python train.py --n_head=3 --vocab_size=2558 --norm_eps=1e-06 --bias="none" --lr=0.00741 --train_tokens=143800000
Each number is 200 + 40 x the weight over its row's rms, rounded and kept within 0 to 999. Layers, rows and columns count from 0. The size before them is the row's rms in percent of the matrix's.

# up: layer 7 MLP up, 768x192, rms 0.119, rows 489-520, columns 0-47
# down: layer 7 MLP down (transposed), 768x192, rms 0.0575, rows 489-520, columns 0-47
up489,103,164,228,183,197,193,198,195,201,181,249,182,274,165,203,201,158,212,249,198,167,210,200,218,178,164,115,241,205,133,190,220,264,98,201,142,176,187,159,278,245,214,147,264,145,182,104,159,140
down489,099,153,213,198,221,154,207,224,157,209,233,216,228,137,192,223,185,174,227,173,181,143,175,143,215,196,161,209,179,185,233,158,159,262,209,105,211,246,171,126,183,249,169,162,256,283,195,190,203
up490,097,203,222,159,195,209,116,204,212,294,242,202,108,132,160,183,172,215,258,204,181,195,264,212,203,133,220,197,217,165,214,211,215,223,179,190,232,214,200,257,193,207,252,175,171,182,154,195,164
down490,099,105,248,161,114,189,152,252,154,210,216,153,197,164,272,216,225,163,159,338,197,227,186,175,184,185,167,216,179,145,190,153,229,177,173,231,262,209,189,199,194,165,239,262,231,154,165,276,239
up491,108,287,211,194,199,226,200,170,200,167,224,170,235,176,217,243,159,162,206,195,219,188,178,238,229,185,230,250,194,162,206,257,158,201,236,235,257,208,283,262,264,190,224,241,138,193,202,252,216
down491,110,247,190,172,201,169,193,197,155,198,140,197,177,169,123,212,183,225,195,255,212,187,280,240,168,199,286,173,178,181,202,185,232,252,184,158,149,196,223,224,252,193,194,202,141,192,231,202,138
up492,100,267,135,223,184,209,185,216,207,186,186,195,206,197,187,263,217,207,203,195,204,235,213,238,189,171,192,274,129,226,165,241,203,164,206,225,231,166,194,264,134,208,139,168,187,275,222,245,284
down492,098,175,191,159,266,204,254,177,265,223,176,225,239,129,216,221,183,257,237,156,176,227,240,150,228,160,171,277,190,168,199,197,161,227,219,193,194,186,194,226,237,246,145,181,209,217,139,182,189
up493,095,229,156,207,228,104,102,215,262,190,167,112,203,204,153,189,187,187,237,145,264,190,150,194,159,139,196,221,213,175,192,200,142,178,264,152,189,228,186,178,157,211,171,193,210,194,214,183,211
down493,098,221,247,208,186,280,237,197,218,142,268,225,206,167,205,219,305,230,183,271,206,208,206,228,245,261,155,149,174,202,225,197,207,236,179,132,217,238,200,190,167,222,235,231,238,227,228,210,93
up494,102,152,125,207,182,156,226,235,294,156,182,228,209,208,205,172,171,242,167,216,274,204,175,199,146,193,189,194,125,168,237,219,164,152,176,132,125,216,151,137,232,141,216,228,245,208,251,216,245
down494,100,181,205,231,152,185,205,183,243,179,278,171,178,226,161,195,204,136,252,222,232,187,225,217,151,159,205,197,139,137,221,160,129,176,197,228,211,203,242,216,126,255,209,195,160,234,159,223,223
up495,097,96,196,212,195,172,131,196,206,204,192,153,204,232,209,161,240,227,189,144,227,144,241,176,118,212,249,199,202,167,161,189,195,199,200,177,231,232,147,227,187,222,254,215,239,155,187,214,166
down495,095,223,187,288,215,269,190,225,169,119,231,235,205,177,244,245,183,196,231,214,183,224,153,246,163,198,151,183,212,186,205,115,215,190,211,180,192,121,233,296,203,167,245,298,213,165,205,208,211
up496,104,218,244,259,212,164,218,191,176,204,96,209,166,233,117,132,190,189,192,123,193,144,217,180,169,156,197,240,124,213,193,158,203,235,181,254,234,149,203,216,233,189,207,216,206,268,200,215,163
down496,096,199,215,174,182,230,190,179,95,226,237,276,179,270,287,182,174,230,219,266,119,249,169,244,135,206,120,213,241,247,188,204,170,174,172,119,186,122,215,183,172,175,179,192,267,187,116,156,167
up497,107,235,174,231,214,267,237,213,242,191,194,198,126,197,276,178,265,194,211,198,226,239,217,188,181,235,137,138,200,192,188,198,180,164,185,208,150,208,205,149,302,143,197,242,206,230,217,211,164
down497,089,240,169,216,177,113,205,225,204,228,195,231,170,152,241,170,209,234,187,275,155,269,187,272,171,257,182,174,236,204,240,235,234,224,175,273,158,197,242,189,232,167,248,159,190,192,231,185,174
up498,097,162,183,177,182,209,225,196,166,207,235,248,157,252,181,234,224,191,265,211,219,144,199,231,185,174,203,240,179,226,199,205,161,190,207,279,215,194,168,192,198,206,262,163,159,212,197,230,220
down498,098,199,198,201,260,203,153,220,154,232,190,161,209,207,226,233,210,242,133,268,305,184,241,182,218,275,224,226,241,181,205,235,179,208,258,197,295,128,226,186,154,238,177,184,151,157,123,227,251
up499,105,247,224,171,170,129,184,169,192,215,193,191,195,256,188,273,138,212,178,205,192,233,158,144,204,178,136,246,127,183,209,134,221,128,229,237,178,235,215,191,183,186,241,242,258,202,182,245,200
down499,104,249,193,159,146,220,222,120,190,162,212,230,228,209,174,221,151,156,149,261,262,217,126,217,199,229,205,259,191,199,154,164,167,123,276,262,205,185,231,220,194,182,244,228,179,159,203,193,167
up500,107,179,283,158,133,208,176,176,181,151,217,129,253,229,234,210,221,174,145,196,236,198,169,183,196,179,226,212,139,169,205,241,182,120,52,163,266,215,236,252,183,225,212,153,221,202,127,199,147
down500,111,239,254,182,186,158,181,191,153,235,241,196,228,173,151,195,223,189,139,216,140,244,209,204,213,225,243,240,130,240,186,217,232,124,167,213,150,272,274,184,246,168,184,230,195,193,176,113,272
up501,100,285,118,188,180,196,257,238,223,241,140,237,169,247,229,193,138,123,272,180,182,234,187,213,227,213,288,218,171,272,238,170,173,126,172,172,271,223,193,207,193,191,262,197,154,277,203,249,209
down501,093,187,189,200,99,157,106,144,204,174,179,219,260,172,267,180,176,306,162,248,239,211,260,213,179,141,238,215,169,218,224,218,167,328,129,186,213,176,163,198,157,206,221,178,221,199,163,94,151
up502,097,237,174,221,303,188,270,162,154,182,169,225,223,151,226,243,182,153,180,163,177,190,197,249,292,168,139,183,215,264,204,258,205,150,225,160,250,170,212,287,197,248,211,195,167,185,156,207,278
down502,103,242,184,154,178,252,215,221,122,252,215,206,174,175,184,180,205,147,150,212,224,230,226,174,174,222,254,171,259,138,199,172,168,204,177,229,237,163,154,160,195,148,240,125,153,191,208,170,184
up503,094,211,160,165,213,199,265,167,188,222,180,223,125,182,160,157,230,247,230,212,224,234,176,155,168,189,159,190,196,180,164,220,214,261,211,155,145,106,205,199,213,232,212,173,176,171,123,190,176
down503,100,191,240,162,243,175,196,172,193,103,172,274,221,201,162,224,190,95,232,233,95,177,167,139,162,185,271,177,279,132,224,174,217,152,252,162,237,215,226,211,190,229,200,293,140,291,273,195,283
up504,092,244,226,208,211,172,180,180,163,163,231,194,183,207,240,176,229,191,221,246,214,135,243,135,177,205,144,265,219,183,180,199,133,230,202,97,185,148,185,269,241,235,194,145,202,135,272,207,169
down504,101,229,271,123,237,193,226,188,190,233,192,178,218,166,168,194,214,202,195,176,242,228,202,185,232,259,170,179,122,254,163,261,173,134,174,172,164,100,226,197,201,230,141,180,244,234,165,182,205
up505,107,276,187,212,160,155,184,167,182,188,190,212,94,192,188,194,179,168,247,189,181,273,289,205,170,207,187,259,154,181,286,166,264,202,255,166,241,185,223,169,163,189,183,133,288,203,148,222,204
down505,100,172,204,221,218,288,242,205,188,208,208,195,240,238,183,240,212,227,266,223,165,170,192,233,184,202,188,188,186,204,168,214,185,165,224,206,224,210,191,227,188,233,288,165,187,212,226,161,198
up506,102,157,202,231,247,214,192,202,165,149,199,166,163,220,144,194,218,201,259,228,141,219,214,211,238,194,248,181,167,150,196,205,158,250,143,236,233,157,141,199,212,170,199,234,256,205,225,203,279
down506,097,197,260,214,212,224,201,282,171,212,203,206,163,172,146,174,195,220,155,285,119,205,152,216,178,188,201,151,233,234,146,218,210,249,267,200,258,192,214,242,180,161,211,237,244,269,201,150,201
up507,094,220,153,226,175,199,212,210,169,149,234,153,189,167,202,237,224,181,232,152,166,177,190,179,170,259,203,176,223,222,242,124,186,194,193,240,159,90,258,198,227,156,155,213,227,181,201,224,209
down507,093,264,233,142,197,161,261,150,266,99,211,243,194,244,247,163,266,226,166,233,213,214,225,145,151,232,232,161,240,186,230,258,269,225,189,159,165,130,173,188,150,286,189,285,157,188,178,181,228
up508,096,232,227,189,180,138,141,203,176,183,159,221,101,194,240,214,218,179,237,204,230,180,185,265,216,218,192,203,267,209,111,200,202,184,213,250,159,189,184,175,188,221,237,254,217,200,230,227,226
down508,093,216,235,251,141,219,176,182,182,175,221,225,236,197,196,185,171,244,209,200,236,206,220,264,127,210,203,143,88,194,157,233,168,236,113,174,189,171,228,244,228,186,256,171,217,267,125,175,226
up509,093,273,169,233,165,113,281,167,224,210,190,269,159,174,220,174,182,243,151,220,223,171,220,174,185,218,175,268,200,173,175,150,259,190,164,154,265,191,181,216,128,254,276,176,199,163,254,254,141
down509,095,202,176,192,267,224,191,200,197,108,216,268,195,241,144,170,228,196,187,172,217,259,196,150,250,172,253,97,144,150,185,164,188,198,172,183,202,260,150,150,175,233,228,222,224,259,136,173,266
up510,110,279,181,280,198,219,160,277,300,167,229,230,207,135,244,228,191,210,230,190,324,196,193,208,130,216,229,145,142,216,191,271,188,198,161,161,190,195,163,119,235,212,167,219,237,178,244,142,226
down510,101,186,237,174,140,263,206,236,206,205,206,220,209,201,149,230,135,196,232,180,242,232,236,214,202,200,309,183,133,194,126,104,227,160,135,205,145,182,289,182,203,221,224,190,219,108,171,172,218
up511,109,226,278,249,210,161,160,190,151,262,221,227,283,183,216,245,236,241,179,249,162,211,182,197,222,208,192,198,102,240,149,149,250,203,168,160,254,148,186,201,164,189,208,218,234,180,221,271,268
down511,102,176,191,188,232,234,167,219,175,258,258,225,263,148,193,168,210,216,221,217,113,165,184,184,246,172,106,268,92,164,197,248,197,210,166,166,196,122,265,146,163,281,227,235,216,264,190,174,233
up512,102,200,209,225,171,174,167,166,197,262,201,240,150,217,139,216,125,265,175,150,178,225,293,204,189,223,220,172,157,293,243,198,177,214,188,169,182,242,249,234,204,165,192,246,202,179,269,177,204
down512,101,233,124,183,138,222,163,293,220,146,160,242,205,279,134,171,143,188,185,144,197,212,282,198,189,186,174,223,196,217,209,132,188,179,123,190,167,215,236,260,197,225,187,214,143,245,255,181,238
up513,102,265,175,228,170,227,253,229,185,158,185,227,136,206,235,190,166,222,256,153,198,269,194,136,144,173,185,203,237,183,174,186,217,143,205,143,177,216,188,141,199,196,182,256,195,195,154,267,202
down513,096,198,147,185,238,207,226,143,254,258,251,208,220,227,217,181,245,214,220,165,246,176,215,124,194,242,177,191,245,151,211,248,221,213,233,185,105,183,178,199,241,203,209,175,194,201,198,169,253
up514,103,167,218,269,150,284,209,205,201,225,206,254,144,230,206,223,222,174,160,209,215,198,274,197,252,214,215,210,200,214,166,223,265,261,222,251,206,140,148,258,209,181,141,215,129,115,159,180,256
down514,099,118,211,217,209,238,158,173,306,166,207,280,198,200,164,277,217,161,250,148,199,260,189,123,198,184,187,263,244,236,159,176,230,159,244,235,204,180,226,223,169,222,224,154,145,204,256,236,265
up515,099,191,171,129,257,177,174,204,209,207,168,158,195,183,147,170,193,186,210,196,171,223,231,155,205,252,252,255,186,259,230,195,233,214,266,169,239,188,251,198,266,157,221,233,205,223,163,217,213
down515,100,206,158,235,244,174,120,208,275,236,170,215,230,209,198,159,193,159,225,147,234,183,186,168,187,142,178,191,161,167,192,153,135,174,147,222,176,154,265,200,253,230,285,157,261,183,244,162,213
up516,099,278,144,208,205,149,159,276,240,216,257,202,199,182,214,193,248,248,202,150,231,189,139,247,232,231,219,244,165,176,218,224,231,261,200,198,175,237,252,166,218,194,183,245,133,169,169,217,280
down516,102,222,213,184,171,216,173,229,191,146,182,233,90,200,179,169,118,261,232,243,170,210,251,223,203,171,236,174,166,253,226,218,123,198,167,236,159,192,171,198,205,216,147,276,188,185,240,244,251
up517,101,268,160,227,190,234,236,178,205,189,212,186,165,216,196,217,190,111,266,226,202,122,203,237,186,167,205,225,140,170,137,156,250,244,185,164,216,255,126,252,204,273,242,207,230,151,189,147,240
down517,104,238,191,132,193,255,167,131,144,262,119,220,219,222,236,153,178,198,133,218,162,221,166,160,233,236,197,113,194,158,166,237,148,176,192,187,204,222,211,171,205,157,238,220,205,297,247,183,178
up518,103,173,199,290,179,216,168,183,175,92,210,172,205,198,211,213,205,218,261,231,172,257,155,229,202,114,144,236,250,224,254,139,207,173,188,274,210,180,206,188,127,148,203,149,193,139,193,263,248
down518,104,199,226,158,193,220,245,159,193,166,150,153,197,196,178,187,131,214,175,153,167,204,190,225,197,183,138,196,194,200,164,256,195,171,172,142,217,169,218,276,169,266,223,215,172,177,165,234,261
up519,096,248,240,170,226,199,160,172,187,161,244,231,171,171,189,206,177,269,248,272,243,186,130,233,191,214,194,216,186,248,283,191,218,250,289,206,221,186,233,197,231,303,179,201,238,184,184,128,160
down519,095,182,281,202,250,246,213,206,269,211,196,235,176,178,181,210,194,166,164,178,239,240,176,180,168,193,137,192,233,243,222,198,233,165,242,246,189,193,191,259,203,182,219,225,174,65,205,181,198
up520,103,207,142,187,171,223,160,250,204,178,306,213,191,137,275,237,229,233,279,230,186,191,220,117,173,155,172,154,161,199,269,153,220,204,185,231,276,180,229,262,246,186,255,198,184,225,169,166,153
down520,104,114,247,176,167,218,182,241,201,126,148,134,157,136,234,219,181,180,138,154,178,179,121,153,150,214,144,200,216,208,273,137,221,168,189,264,210,211,221,165,209,260,165,167,169,246,219,148,190